Weights of a small transformer language model: width 128.
Each number is 200 + 30 x the weight over its row's rms, rounded and kept within 0 to 999. Layers, rows and columns count from 0. The size before them is the row's rms in percent of the matrix's.

# up: layer 4 MLP up, 128x128, rms 0.23, rows 4-21, columns 0-127
# down: layer 4 MLP down (transposed), 128x128, rms 0.211, rows 4-21, columns 0-127
# gate: layer 4 MLP gate, 128x128, rms 0.231, rows 5-22, columns 0-127
up4,104,116,212,258,233,243,227,165,175,178,192,213,211,207,216,192,168,172,193,224,221,200,181,220,218,180,184,211,239,160,180,221,216,181,225,201,158,207,176,216,199,165,196,279,238,201,199,168,218,189,185,203,174,200,217,247,179,184,182,184,259,255,207,218,185,228,208,230,198,215,156,206,208,200,204,158,199,189,148,190,238,238,224,165,210,193,216,217,219,173,130,217,211,171,157,258,218,231,217,223,233,177,230,189,194,219,194,195,144,210,247,213,151,248,266,230,224,165,206,193,178,256,188,208,175,268,267,208,219
down4,108,191,185,194,181,198,260,206,210,171,183,217,250,223,234,180,200,129,187,223,232,147,193,198,181,202,163,216,215,241,186,206,224,207,259,203,165,195,216,177,172,206,212,194,205,142,122,168,176,149,169,163,236,231,232,220,255,226,190,215,219,250,190,287,204,216,233,174,214,185,157,186,223,229,204,175,224,196,214,207,179,233,208,197,220,221,196,198,180,193,212,224,246,172,196,230,219,178,164,250,260,222,239,210,192,165,238,184,172,199,193,283,174,205,234,169,184,229,177,187,167,256,163,176,168,174,231,214,200
gate5,109,131,153,203,215,210,240,220,214,187,208,222,197,193,170,177,205,203,181,201,191,283,203,202,229,188,177,226,170,222,228,147,209,212,211,181,156,187,196,190,222,208,176,220,182,200,178,167,230,147,224,224,185,262,208,198,199,212,192,205,260,148,197,288,228,160,152,169,204,203,196,276,204,220,189,220,216,209,208,212,233,237,206,173,224,211,225,217,227,183,204,219,186,148,208,191,195,226,173,174,209,200,194,277,195,167,168,232,247,198,207,180,176,201,286,203,207,195,165,181,220,246,225,174,156,236,254,152,234
up5,106,197,187,207,211,239,184,183,265,150,211,176,123,183,236,177,231,190,181,227,213,248,170,153,255,208,175,180,222,194,182,203,186,221,198,162,190,216,186,203,265,201,177,194,227,162,212,218,201,152,205,215,166,244,234,158,213,196,186,146,192,179,246,263,163,156,139,235,215,262,250,207,205,224,219,223,229,184,221,138,239,205,201,155,235,214,207,186,227,215,249,222,180,204,186,189,208,215,231,197,211,228,159,225,199,211,169,257,217,169,188,197,212,204,245,175,216,211,228,224,200,205,158,223,143,207,219,144,224
down5,104,191,202,166,208,201,210,201,201,177,192,188,150,153,158,221,200,224,183,218,185,167,173,195,187,229,197,208,218,174,206,224,215,224,181,221,184,179,176,156,191,201,211,233,195,192,160,260,203,214,147,217,255,135,182,234,244,183,223,169,216,172,238,217,236,188,220,225,213,151,272,149,197,160,261,129,187,202,136,196,148,198,163,190,200,205,190,226,127,214,181,232,176,200,200,252,183,203,282,189,208,189,211,187,167,215,179,192,211,192,228,174,170,250,169,195,169,193,229,187,172,206,254,164,218,141,217,173,178
gate6,099,205,173,162,169,123,183,235,207,235,187,195,150,220,172,218,268,187,134,215,227,200,195,186,178,202,166,210,141,220,215,199,160,212,123,156,181,194,260,235,201,195,181,218,161,242,187,190,223,178,238,156,202,190,213,172,245,224,209,226,180,156,242,218,182,176,225,197,170,213,228,133,199,200,169,209,239,133,192,185,183,217,176,191,247,186,169,185,213,178,207,243,200,216,174,185,180,247,199,195,217,177,200,249,199,176,161,168,214,231,177,178,215,232,245,221,256,213,221,203,175,161,195,203,220,177,145,192,248
up6,099,225,237,189,164,180,213,216,219,163,202,250,221,211,268,145,195,226,173,214,176,142,163,159,178,187,150,208,157,229,227,160,209,235,191,179,189,154,214,175,180,225,164,203,193,154,178,267,195,169,205,224,177,160,228,219,228,233,166,231,225,144,155,212,199,188,217,242,217,169,213,161,171,193,158,207,173,196,184,227,242,196,172,172,230,219,199,199,190,242,206,216,241,233,202,193,198,207,199,193,175,207,204,186,198,252,188,135,221,211,181,178,185,211,199,200,179,174,163,185,124,278,200,161,176,121,206,172,194
down6,103,188,183,201,189,161,215,203,192,222,214,230,231,214,169,158,120,237,198,128,274,254,136,171,178,205,202,182,203,194,199,215,210,207,208,168,244,217,193,242,252,179,194,158,207,158,250,193,209,173,175,185,190,116,181,210,190,166,211,159,190,239,190,193,205,214,211,188,197,179,168,241,174,208,188,219,265,139,200,202,196,258,184,218,178,174,165,219,197,179,175,200,137,238,156,166,187,164,162,208,168,223,175,222,178,220,213,167,204,166,180,226,183,198,192,238,157,167,212,195,193,181,163,201,219,236,254,193,176
gate7,102,251,253,175,184,178,214,244,140,216,225,211,213,251,144,192,201,210,183,232,182,170,190,217,171,178,191,199,151,192,221,192,155,197,185,178,173,249,170,202,143,201,218,191,157,225,191,199,228,216,160,178,274,247,172,207,167,202,261,181,223,251,203,275,182,190,287,187,238,208,247,225,209,209,202,267,190,225,195,200,151,202,267,193,190,237,209,204,239,185,174,164,188,205,207,248,175,201,198,239,200,241,195,218,179,164,171,168,199,208,167,241,203,180,206,216,191,180,199,205,197,241,185,180,158,204,210,167,201
up7,104,181,193,202,192,220,223,197,197,203,209,180,209,290,214,159,175,190,196,247,192,199,231,177,232,193,236,196,207,189,182,204,176,235,213,206,229,237,217,209,171,176,216,230,253,242,226,209,194,210,244,274,163,133,218,171,210,194,212,149,183,193,201,200,199,183,171,183,145,183,280,206,137,164,200,215,233,164,209,214,178,156,171,156,177,208,205,148,149,194,249,200,228,251,207,205,185,180,172,247,225,192,206,250,184,230,182,226,242,161,222,199,207,236,186,221,163,236,210,212,166,219,170,212,190,187,142,247,261
down7,098,229,233,232,185,182,182,202,206,243,225,193,139,217,205,157,162,224,172,213,179,230,172,200,205,185,206,202,175,187,190,231,177,204,139,176,180,178,206,220,179,193,228,179,249,237,164,256,227,150,261,175,215,226,169,169,206,179,209,198,192,158,189,230,144,176,253,197,183,179,232,159,196,187,159,190,211,213,147,220,201,236,208,205,197,195,172,166,264,233,205,166,235,152,179,209,171,136,123,213,209,230,233,221,183,171,190,251,162,161,197,231,225,171,230,147,163,212,207,201,220,172,241,170,200,164,191,252,231
gate8,098,223,206,212,225,182,222,222,192,166,205,189,207,171,233,171,142,242,173,232,194,164,175,235,232,165,212,181,189,178,131,230,185,175,189,192,166,203,242,196,200,178,209,191,164,277,169,170,212,161,160,220,192,154,211,207,197,231,187,231,209,146,232,238,143,229,228,187,232,198,214,236,120,237,174,150,265,203,166,212,170,211,207,219,202,240,202,194,143,219,246,178,260,198,180,230,180,194,227,205,203,160,162,177,202,230,154,199,206,205,209,208,167,114,187,197,166,239,209,193,206,211,190,167,162,180,198,169,222
up8,094,217,184,192,196,181,154,198,225,225,168,246,173,195,142,213,211,171,172,233,204,204,191,187,153,161,226,202,160,224,178,215,164,232,156,179,223,178,239,193,231,140,149,188,161,172,229,224,139,219,179,210,198,264,217,166,190,218,177,160,218,201,175,165,210,181,114,227,194,160,231,188,192,150,222,229,192,189,188,244,223,134,179,149,244,203,196,233,176,159,225,230,209,160,238,202,191,182,225,169,185,164,229,185,145,257,215,193,230,210,175,176,178,191,193,214,199,173,227,153,208,210,144,196,209,212,145,189,207
down8,094,182,187,211,211,176,196,213,266,223,154,229,194,249,200,194,165,214,181,207,199,215,211,222,195,221,177,207,199,199,280,238,200,186,232,220,188,199,137,183,199,231,201,224,245,155,158,225,197,172,230,195,221,265,217,187,206,142,207,174,196,248,192,255,234,172,192,210,176,224,237,165,224,223,152,258,182,207,243,136,212,219,222,240,238,203,150,229,210,192,145,241,136,158,198,204,233,202,209,252,163,218,175,199,213,156,226,184,174,205,205,185,206,220,223,193,228,210,226,131,183,227,192,244,220,162,197,185,244
gate9,088,191,257,244,174,199,211,208,200,194,187,192,187,206,207,199,179,137,195,218,196,165,192,222,142,270,191,269,157,143,195,227,177,182,154,180,235,195,198,191,179,182,156,208,208,194,220,184,232,230,134,159,196,232,234,232,189,160,158,196,198,217,202,202,166,231,214,170,267,244,151,160,189,188,198,183,203,223,172,196,161,208,241,234,191,211,185,119,204,240,178,182,240,161,192,200,214,250,198,191,172,170,220,216,187,215,225,159,206,208,206,245,215,161,244,223,201,259,221,231,201,245,181,247,254,186,178,211,214
up9,097,232,176,205,181,175,209,211,203,157,183,138,190,230,224,238,232,140,213,225,226,181,240,178,139,222,163,199,162,140,200,171,261,146,205,213,218,140,191,207,177,195,184,230,180,192,245,215,235,166,202,140,171,230,164,204,176,176,168,176,172,222,266,247,199,178,217,195,169,258,147,210,233,191,179,213,246,225,225,194,168,198,191,192,235,195,174,201,227,253,201,217,220,186,151,196,188,210,146,217,215,229,279,189,200,224,203,205,175,189,250,176,217,213,230,176,223,234,214,198,188,234,176,195,247,232,179,222,185
down9,099,205,185,165,187,194,226,154,165,239,207,182,163,197,210,179,218,119,255,225,212,133,166,196,206,238,163,214,217,159,192,204,204,204,183,208,179,224,232,200,164,220,224,193,219,173,243,217,223,171,186,176,140,224,153,208,202,199,162,244,147,168,163,209,196,182,214,186,211,226,104,186,240,190,187,180,218,223,234,183,125,177,285,218,210,203,244,199,201,231,260,167,223,138,215,179,217,210,234,202,214,194,229,235,220,217,207,211,179,154,185,209,206,214,205,229,223,182,218,209,174,201,194,223,193,196,212,267,235
gate10,098,211,217,218,173,179,234,231,224,254,251,228,183,221,196,247,155,190,206,180,111,173,241,199,217,183,147,226,231,124,179,147,195,233,178,217,194,204,183,195,196,155,214,203,134,191,229,178,204,204,189,203,188,166,237,133,199,232,217,224,185,157,204,193,159,184,142,160,204,182,215,224,218,184,230,260,211,160,231,180,176,232,219,239,161,172,198,170,220,191,184,172,208,189,197,201,234,184,217,217,183,194,226,268,202,180,263,134,194,209,234,242,210,200,218,203,185,195,227,212,228,220,228,148,208,221,245,205,213
up10,105,201,177,153,213,217,181,196,164,174,153,142,211,180,168,163,224,192,184,189,259,210,198,201,152,213,286,186,177,319,241,233,194,230,260,222,228,218,205,201,217,281,187,223,240,188,181,252,227,169,239,152,204,197,199,198,176,204,196,193,230,214,196,208,192,211,199,189,173,217,229,184,182,191,181,206,197,241,212,196,243,185,150,177,213,210,187,182,190,269,234,250,189,168,203,160,167,194,195,188,225,221,175,190,188,211,198,226,181,181,164,165,230,186,159,215,212,171,169,209,188,174,220,263,204,186,160,218,161
down10,104,209,178,199,156,189,194,215,218,264,193,193,184,226,213,208,231,196,227,156,249,175,246,204,194,183,211,162,182,215,238,219,158,203,260,181,220,218,213,189,198,171,206,204,179,208,272,206,212,196,192,193,172,220,170,239,221,224,233,224,238,211,204,190,230,242,210,201,179,223,241,201,167,208,226,104,260,175,175,212,205,185,228,215,199,191,225,203,152,263,154,169,194,230,226,196,277,86,209,186,225,195,175,177,186,210,228,210,221,167,215,192,208,223,206,199,152,176,242,232,229,200,176,197,184,151,146,192,187
gate11,095,231,195,190,199,146,221,257,187,201,226,211,233,159,184,184,190,199,200,177,206,201,209,203,205,224,243,197,234,179,195,130,170,115,221,253,227,198,192,186,205,236,170,222,170,253,168,183,209,190,183,226,189,197,193,202,212,218,206,246,216,154,233,163,223,256,196,164,178,189,175,165,151,185,197,201,225,193,208,174,260,156,192,208,183,157,151,196,225,188,180,221,229,189,180,175,232,217,182,202,194,178,207,204,204,229,248,217,225,239,173,159,158,202,236,181,215,245,247,304,148,163,219,255,191,207,147,214,191
up11,102,264,258,225,212,203,222,162,191,164,189,224,199,201,189,203,179,199,212,199,195,177,197,180,168,206,218,224,180,174,158,213,159,208,245,192,199,153,224,155,209,163,198,248,196,247,176,195,195,149,208,194,193,141,226,200,224,216,183,213,155,124,176,206,166,275,202,186,176,223,162,152,161,159,202,216,218,203,247,207,186,153,179,209,193,157,165,159,139,201,175,201,137,161,167,161,194,148,201,176,200,173,238,164,178,195,228,223,258,190,164,155,231,175,224,180,248,226,184,251,180,199,204,208,189,160,214,201,184
down11,096,266,221,239,216,186,177,218,196,176,242,198,192,115,240,161,183,205,218,212,210,219,215,187,165,196,224,223,179,190,178,222,203,187,206,209,176,196,189,200,232,175,184,200,166,200,210,205,236,195,209,196,180,171,252,238,226,235,220,166,249,201,222,148,258,226,198,142,196,154,162,202,218,202,265,208,247,206,203,194,171,166,154,189,184,215,188,202,85,188,211,138,222,179,171,157,198,166,262,157,222,197,171,171,209,213,208,227,177,190,163,209,175,230,201,212,227,208,182,253,191,193,163,178,239,140,219,217,193
gate12,108,170,212,239,233,208,235,227,183,206,215,193,218,141,199,249,237,224,201,203,249,188,174,208,234,266,195,152,186,161,223,253,259,203,130,211,208,174,197,212,209,146,218,211,238,188,207,244,170,214,165,192,140,251,194,177,205,216,220,214,156,159,210,230,157,223,239,232,233,159,186,232,147,218,202,131,186,196,170,154,207,232,234,246,241,191,188,164,198,177,211,207,162,231,211,192,176,243,189,203,236,151,190,182,187,164,192,194,123,203,149,213,166,215,202,234,211,199,219,217,192,166,190,191,208,197,196,174,215
up12,108,203,178,204,192,254,239,207,186,189,203,137,171,178,156,287,250,204,168,215,168,198,188,174,208,216,182,153,217,194,235,232,210,216,206,187,178,210,202,199,211,152,220,194,245,219,197,241,169,216,180,197,186,194,223,198,246,222,220,245,167,201,204,243,205,215,232,190,216,137,193,235,148,223,185,156,249,234,169,192,168,229,242,237,239,220,184,224,229,196,238,178,146,194,196,207,179,229,175,188,202,149,198,195,189,123,222,219,156,179,170,210,207,205,214,196,191,189,222,147,179,165,117,216,148,158,218,170,242
down12,098,190,179,185,205,198,224,188,148,206,217,142,182,182,188,260,193,182,230,244,150,238,176,161,170,273,211,168,240,245,221,224,212,177,186,161,165,158,125,222,211,173,209,230,208,260,196,227,179,153,185,214,163,194,218,205,171,212,196,188,197,206,233,130,200,213,216,167,232,189,126,192,138,236,172,177,252,180,225,215,184,210,219,207,195,222,231,200,201,191,182,179,176,200,212,171,166,158,264,195,204,146,208,195,187,204,164,179,229,220,218,207,188,222,199,187,217,198,211,196,203,201,211,255,198,204,104,164,180
gate13,100,231,172,253,258,207,212,164,190,217,187,196,238,250,219,204,189,195,197,188,190,193,223,172,217,220,151,153,189,191,161,161,202,211,250,217,211,125,136,219,219,226,218,202,187,247,205,233,220,176,181,222,228,266,201,228,245,209,158,186,182,185,171,207,224,202,163,206,225,152,215,208,146,206,217,231,157,219,144,185,229,186,219,228,187,199,165,137,241,136,227,199,242,173,233,187,150,203,195,231,176,206,191,166,255,207,154,216,189,239,209,200,221,148,145,198,157,204,183,157,187,190,184,161,169,208,223,187,211
up13,100,196,227,223,168,243,197,144,218,173,202,191,207,265,154,167,210,180,196,212,182,223,226,191,201,200,150,180,165,209,205,222,163,199,241,278,230,138,176,198,214,208,187,197,127,219,214,196,206,208,206,227,236,216,213,228,243,237,175,173,140,242,162,197,286,229,225,199,246,193,218,183,233,201,199,203,197,224,191,164,202,170,184,235,195,168,183,129,192,181,206,227,229,161,157,204,231,165,222,208,207,223,213,213,241,209,181,213,168,226,197,247,200,147,193,172,225,192,196,197,159,223,184,185,163,228,217,138,269
down13,102,244,204,238,241,180,219,177,175,217,193,203,204,225,199,225,209,179,241,198,161,210,265,205,221,190,157,161,280,179,231,168,226,206,211,205,219,213,127,143,207,237,186,181,219,168,241,225,198,202,212,228,163,260,222,231,203,229,207,167,207,252,182,157,179,183,182,196,235,162,211,220,184,179,197,224,234,197,117,171,234,180,218,242,179,239,155,181,206,158,280,196,239,183,199,180,174,217,220,199,165,235,205,140,217,210,194,209,176,260,207,186,170,180,193,240,190,264,188,175,198,183,171,181,177,216,208,186,211
gate14,103,191,231,223,213,185,234,203,191,163,238,178,226,198,212,169,208,180,184,177,205,175,170,195,234,163,179,227,244,250,208,216,191,232,207,208,139,183,244,186,247,185,246,154,184,186,220,167,186,230,223,218,174,189,153,188,165,254,203,213,212,179,174,226,167,218,174,196,209,172,166,231,250,200,189,186,182,185,165,168,236,273,178,224,182,120,245,179,155,203,141,194,208,174,182,187,209,178,241,207,189,178,227,164,161,255,165,217,241,249,175,219,185,210,174,206,200,151,147,137,158,199,214,181,215,137,212,229,183
up14,102,203,183,148,202,203,196,238,220,263,162,192,222,164,223,194,193,194,230,259,156,200,173,212,208,171,173,212,191,169,222,153,155,236,188,168,246,191,165,131,217,202,239,235,220,269,128,263,245,181,156,243,234,244,165,213,201,169,221,225,211,197,186,185,188,170,199,187,216,227,233,162,202,170,184,215,221,206,205,247,222,179,174,207,173,271,184,174,197,175,186,166,193,236,228,239,206,208,164,169,237,211,189,224,229,207,185,235,183,242,177,215,210,243,152,161,172,173,257,202,216,202,201,208,154,210,224,211,202
down14,101,207,212,216,211,187,177,214,274,175,225,237,165,196,198,212,150,175,173,169,211,160,165,195,233,219,193,150,155,232,211,251,245,209,220,203,221,238,170,164,140,193,207,174,182,222,218,155,216,217,175,190,180,229,237,176,229,258,202,258,181,188,237,174,270,189,227,200,178,192,221,189,249,166,158,233,172,204,165,161,160,216,184,200,163,200,243,210,221,209,202,186,244,154,204,249,262,162,185,192,199,168,172,133,175,195,220,223,193,227,196,194,184,180,231,157,223,245,229,234,200,201,170,161,182,155,235,203,188
gate15,100,164,176,221,205,210,227,247,240,243,166,199,227,186,170,178,198,265,205,218,214,258,197,140,204,217,164,251,224,173,181,195,247,235,169,217,188,235,260,209,176,189,213,232,194,231,204,198,192,187,178,163,237,163,228,225,206,172,222,225,170,216,216,195,234,152,211,147,200,268,234,136,204,223,220,235,199,211,252,173,203,226,234,229,235,222,170,153,199,196,147,123,235,210,223,195,245,173,192,188,223,169,212,196,204,181,173,244,244,188,195,238,181,209,176,217,198,185,222,176,190,144,208,255,246,180,205,190,202
up15,101,178,246,233,196,209,194,212,270,154,215,247,185,229,213,191,230,210,186,243,238,166,158,237,200,132,215,204,183,173,204,222,161,153,240,179,212,190,170,198,201,235,204,227,157,190,160,190,196,187,246,224,191,258,168,155,212,161,199,214,226,208,190,139,139,231,218,219,188,180,176,263,192,185,217,188,240,182,204,209,226,184,140,186,220,170,236,203,185,195,267,230,163,185,177,242,179,176,198,235,166,188,199,199,205,225,203,155,134,221,208,200,233,223,171,161,193,226,208,226,233,253,201,183,177,223,167,139,197
down15,099,110,182,215,190,215,189,203,177,219,203,163,207,174,190,263,194,187,157,160,241,238,155,178,182,233,219,196,229,262,224,148,171,198,168,185,204,172,169,234,175,197,248,213,174,186,212,195,155,211,205,199,198,189,237,210,180,189,149,162,212,194,219,261,206,232,164,164,214,216,221,157,205,170,213,179,185,229,185,218,190,234,231,206,150,187,217,197,245,215,249,197,191,187,250,255,269,209,247,173,203,209,202,147,240,128,206,178,184,197,176,265,223,181,227,244,232,223,194,232,185,193,216,235,199,218,165,215,218
gate16,102,157,247,243,224,204,177,246,160,140,209,215,182,215,185,210,190,228,220,178,209,186,177,266,202,184,226,247,241,208,171,214,246,267,223,189,183,198,247,204,181,190,192,206,144,200,162,176,199,190,171,154,181,194,184,224,189,203,180,203,182,177,176,212,186,163,223,165,215,229,197,155,221,203,176,186,219,226,231,170,213,207,238,163,252,208,213,242,231,229,229,217,226,190,155,247,187,249,184,220,176,173,183,181,243,200,234,133,209,220,152,221,204,156,203,228,185,223,170,254,132,261,175,153,156,223,159,183,206
up16,102,149,197,228,232,201,214,206,128,196,205,247,238,170,205,150,183,248,205,255,181,194,178,246,223,168,272,183,203,221,167,199,156,213,225,137,216,194,255,212,169,170,192,213,180,153,189,210,231,187,195,213,152,183,206,193,218,163,139,245,238,210,200,185,229,147,228,178,220,183,194,162,204,221,229,141,223,240,233,186,228,221,176,229,210,196,238,194,212,234,169,186,224,200,168,193,201,261,233,198,183,222,201,179,257,157,251,184,180,222,230,200,174,201,188,206,208,228,181,230,251,210,165,226,208,262,217,232,222
down16,103,218,187,202,212,147,221,247,194,200,163,200,162,162,143,177,172,201,123,197,193,193,222,171,213,154,218,209,169,248,179,201,241,178,217,159,281,193,181,223,168,191,221,200,249,241,150,159,179,171,168,236,166,199,227,203,179,160,197,199,223,235,233,161,206,220,181,199,255,210,219,210,194,239,203,251,229,241,211,169,190,215,175,202,213,178,170,184,149,182,241,212,176,210,170,222,271,201,172,196,157,196,230,212,231,180,225,254,232,187,181,188,173,192,238,260,236,197,235,197,214,233,195,204,214,215,179,134,233
gate17,107,220,228,202,191,238,217,200,118,222,227,156,236,209,179,191,130,214,189,188,159,187,208,179,204,188,214,199,238,201,244,176,197,224,236,159,196,171,195,260,189,172,129,179,216,169,240,161,132,143,178,187,206,204,169,142,208,204,182,261,187,189,164,202,176,215,195,235,225,135,173,210,185,187,137,224,206,191,176,196,186,165,226,232,219,179,178,214,237,172,199,196,194,173,145,209,144,205,151,193,195,220,188,216,170,257,228,136,232,159,215,242,218,242,204,241,163,178,214,206,195,199,214,208,201,202,183,220,201
up17,104,176,168,219,211,161,203,205,281,151,157,242,178,203,158,162,254,186,229,214,235,221,207,175,206,210,191,194,158,188,181,232,177,168,164,263,197,205,200,136,198,220,291,194,149,233,196,205,213,220,195,249,230,170,208,254,212,172,205,159,224,175,237,185,149,208,195,146,219,197,201,206,225,184,183,178,203,177,233,217,196,208,201,191,159,184,183,181,181,230,258,160,217,183,197,157,239,133,221,174,224,194,192,174,246,165,223,219,145,234,220,171,184,177,177,194,236,224,208,244,223,170,217,210,176,170,189,179,179
down17,100,209,242,257,207,210,205,205,246,162,166,270,228,219,202,197,202,183,241,191,163,243,199,258,196,177,240,220,202,201,177,174,190,200,275,219,181,183,202,244,174,208,163,190,189,232,215,175,188,209,205,215,179,218,205,204,234,135,160,170,212,143,228,244,130,246,236,148,217,159,210,215,222,207,229,246,218,175,237,187,174,198,201,189,203,200,219,156,192,191,170,176,231,177,208,209,174,164,175,234,246,206,186,153,225,176,253,171,173,156,271,208,171,209,168,196,171,228,186,231,213,171,214,178,158,183,225,148,217
gate18,104,171,194,192,188,207,194,176,243,181,242,235,170,232,226,137,208,168,209,148,194,243,195,174,243,210,232,239,277,210,205,210,212,217,257,160,251,227,159,182,258,192,185,190,227,218,181,136,187,169,192,144,218,194,208,193,212,183,212,204,171,245,251,224,157,165,188,188,230,168,202,178,164,242,163,221,185,205,229,200,172,219,217,169,195,225,208,155,159,225,222,231,203,194,226,202,188,215,195,153,190,210,177,191,159,158,222,239,244,157,187,194,236,223,187,176,252,196,174,252,201,275,138,190,205,174,221,195,196
up18,100,145,205,216,190,181,229,200,215,192,218,211,231,194,246,176,229,151,181,214,177,252,157,238,218,179,167,192,241,129,228,191,233,202,183,180,190,206,191,175,246,180,152,234,221,199,163,191,188,220,192,257,129,169,159,192,183,221,165,181,237,246,163,214,151,151,180,205,205,190,230,233,200,226,176,228,159,221,202,179,240,259,205,201,199,182,191,202,218,205,140,258,207,222,181,244,188,164,240,191,178,171,228,211,214,223,155,180,161,231,183,155,142,160,216,212,219,169,163,236,187,225,188,179,177,225,197,136,193
down18,090,137,145,224,186,228,220,185,167,211,178,193,201,205,189,197,259,172,260,172,199,195,177,248,240,208,222,171,173,180,228,194,200,163,163,247,192,185,191,196,248,164,171,221,218,190,226,218,195,207,204,187,207,177,206,215,223,268,174,199,210,256,290,197,191,180,206,198,155,214,208,203,186,212,164,218,187,168,231,184,189,200,219,226,202,171,168,212,191,193,172,204,221,144,193,146,215,183,239,191,229,193,211,172,203,208,209,185,244,127,115,171,163,196,125,171,228,148,192,209,145,223,224,204,196,165,238,156,203
gate19,101,233,263,243,178,193,261,237,197,229,189,238,185,207,203,247,178,189,258,183,168,180,275,222,176,167,204,153,244,179,210,179,206,178,191,185,221,208,200,201,205,191,155,205,230,210,215,209,225,266,196,231,236,210,209,183,227,207,183,214,195,165,149,203,227,175,240,210,264,152,199,176,169,194,232,223,187,199,197,226,182,237,179,216,211,188,205,192,189,183,146,140,267,138,228,162,171,230,184,155,199,248,243,250,182,218,205,225,189,202,228,249,213,223,171,216,175,182,153,181,168,170,221,202,198,251,217,244,182
up19,099,206,248,181,227,193,178,228,193,211,261,208,201,195,191,178,204,165,245,206,222,176,190,212,219,211,192,247,189,208,243,219,212,203,146,242,209,204,177,222,215,199,231,195,133,211,149,238,197,198,207,241,151,183,181,170,224,171,218,150,258,276,233,178,190,201,177,190,169,191,210,222,206,211,176,193,252,163,168,226,236,170,233,186,130,229,155,232,240,213,156,216,197,216,147,228,253,237,220,219,162,193,173,166,196,223,184,168,170,220,197,151,198,237,257,183,185,200,221,265,225,231,144,203,223,212,173,164,199
down19,099,205,174,188,181,238,170,228,146,243,177,167,231,182,169,160,180,244,206,173,264,205,192,174,268,187,156,218,172,201,223,173,248,207,205,165,207,221,218,240,146,160,253,214,243,224,191,226,180,166,239,217,201,214,184,221,203,211,209,189,212,233,200,184,239,191,191,144,229,223,213,186,238,234,135,193,237,213,213,219,263,228,204,194,169,226,98,231,211,234,222,187,219,219,227,218,197,227,199,259,145,170,224,223,209,187,177,185,164,233,144,202,235,175,202,238,193,167,198,203,186,216,171,176,240,188,209,198,206
gate20,098,176,250,226,213,185,219,210,168,240,187,198,182,184,226,209,196,226,233,221,200,190,224,188,217,252,251,183,207,179,199,211,217,180,196,208,206,191,152,172,227,161,191,168,172,205,200,156,193,229,242,283,235,224,274,206,241,231,199,171,246,213,180,234,160,167,247,244,182,169,189,212,218,214,117,182,176,239,204,197,187,204,185,219,189,229,231,187,168,198,243,158,135,191,218,209,215,169,153,211,202,235,244,216,220,178,227,231,244,233,213,231,259,206,147,183,162,136,169,179,242,180,186,234,167,189,211,210,191
up20,094,242,230,176,244,181,164,175,180,207,211,234,219,179,237,213,224,228,224,150,224,155,195,201,182,195,213,169,100,182,242,226,208,213,186,169,187,213,147,224,209,211,193,185,124,186,215,218,179,222,217,243,241,211,228,205,182,234,215,192,164,206,215,200,184,147,239,230,259,177,189,183,172,206,204,169,161,218,239,206,214,189,187,237,174,230,206,259,179,203,192,200,239,208,172,216,205,209,191,221,178,189,245,275,130,223,214,201,221,289,210,202,204,174,223,193,250,196,154,167,213,164,204,198,204,210,204,174,265
down20,101,231,216,212,220,209,221,208,207,141,171,213,175,209,203,200,169,177,169,182,169,226,226,160,149,257,184,221,199,166,221,213,177,165,154,244,176,227,211,205,183,221,208,198,179,197,185,236,226,183,199,288,184,164,172,168,175,212,201,145,212,174,243,202,220,209,197,205,185,182,143,173,207,262,214,229,179,171,187,168,217,222,162,207,220,159,168,201,185,174,239,245,174,231,166,237,191,234,211,173,171,232,256,225,184,150,201,123,186,189,159,222,219,234,169,171,262,231,217,177,196,240,241,201,146,219,185,227,247
gate21,096,232,147,169,199,227,232,183,234,193,164,203,204,157,232,203,231,221,186,187,225,164,227,191,189,252,163,154,188,178,153,199,159,191,178,133,213,242,257,203,229,226,248,221,201,210,167,217,165,179,180,175,171,183,223,184,188,203,227,170,224,177,165,168,209,185,239,239,162,232,200,129,167,203,229,176,150,183,189,205,163,158,210,223,201,163,177,202,231,224,131,207,223,240,206,183,262,143,196,228,168,191,183,215,180,171,211,198,252,141,178,189,192,170,220,214,178,245,163,228,248,197,203,188,176,179,164,157,226
up21,094,180,195,183,204,213,198,238,174,167,185,246,229,170,197,187,211,233,188,161,281,161,229,228,219,201,168,193,276,206,164,205,189,212,212,193,149,261,231,185,211,181,180,186,203,139,213,199,194,265,223,204,199,213,226,195,219,227,151,242,141,165,175,195,170,189,196,170,187,164,179,220,183,211,202,155,199,214,195,172,232,231,213,186,205,160,211,224,169,193,215,245,150,251,239,182,158,166,154,212,204,204,164,190,194,170,185,208,198,253,217,173,220,257,193,139,170,209,154,267,186,189,257,169,212,219,153,200,211
down21,096,169,226,222,194,269,250,208,172,262,243,195,189,212,170,237,153,225,183,173,217,213,183,209,197,148,230,249,95,215,213,191,174,174,186,247,274,221,193,195,180,233,170,176,217,234,167,199,247,158,249,202,220,208,184,217,218,195,224,178,187,189,199,274,205,201,216,171,139,187,219,209,168,203,195,198,186,181,224,160,248,218,232,196,203,185,212,198,154,269,187,177,257,222,196,178,192,195,220,230,202,220,222,208,213,151,207,191,170,158,184,150,156,195,184,202,218,188,166,197,236,187,156,181,178,191,224,206,222
gate22,108,224,253,255,201,243,233,199,225,198,214,231,185,185,145,218,198,205,215,210,218,225,185,227,184,175,237,235,213,219,145,213,245,201,164,237,268,209,186,162,209,201,223,231,180,208,226,263,195,232,210,206,215,213,175,237,142,222,169,228,222,202,216,179,226,196,229,240,208,210,167,198,186,233,240,200,228,188,143,195,228,165,220,175,173,217,199,180,142,183,181,175,243,126,144,244,195,177,230,170,146,232,166,223,140,182,162,186,215,219,229,170,221,150,191,184,193,215,195,181,255,185,180,146,208,215,184,165,161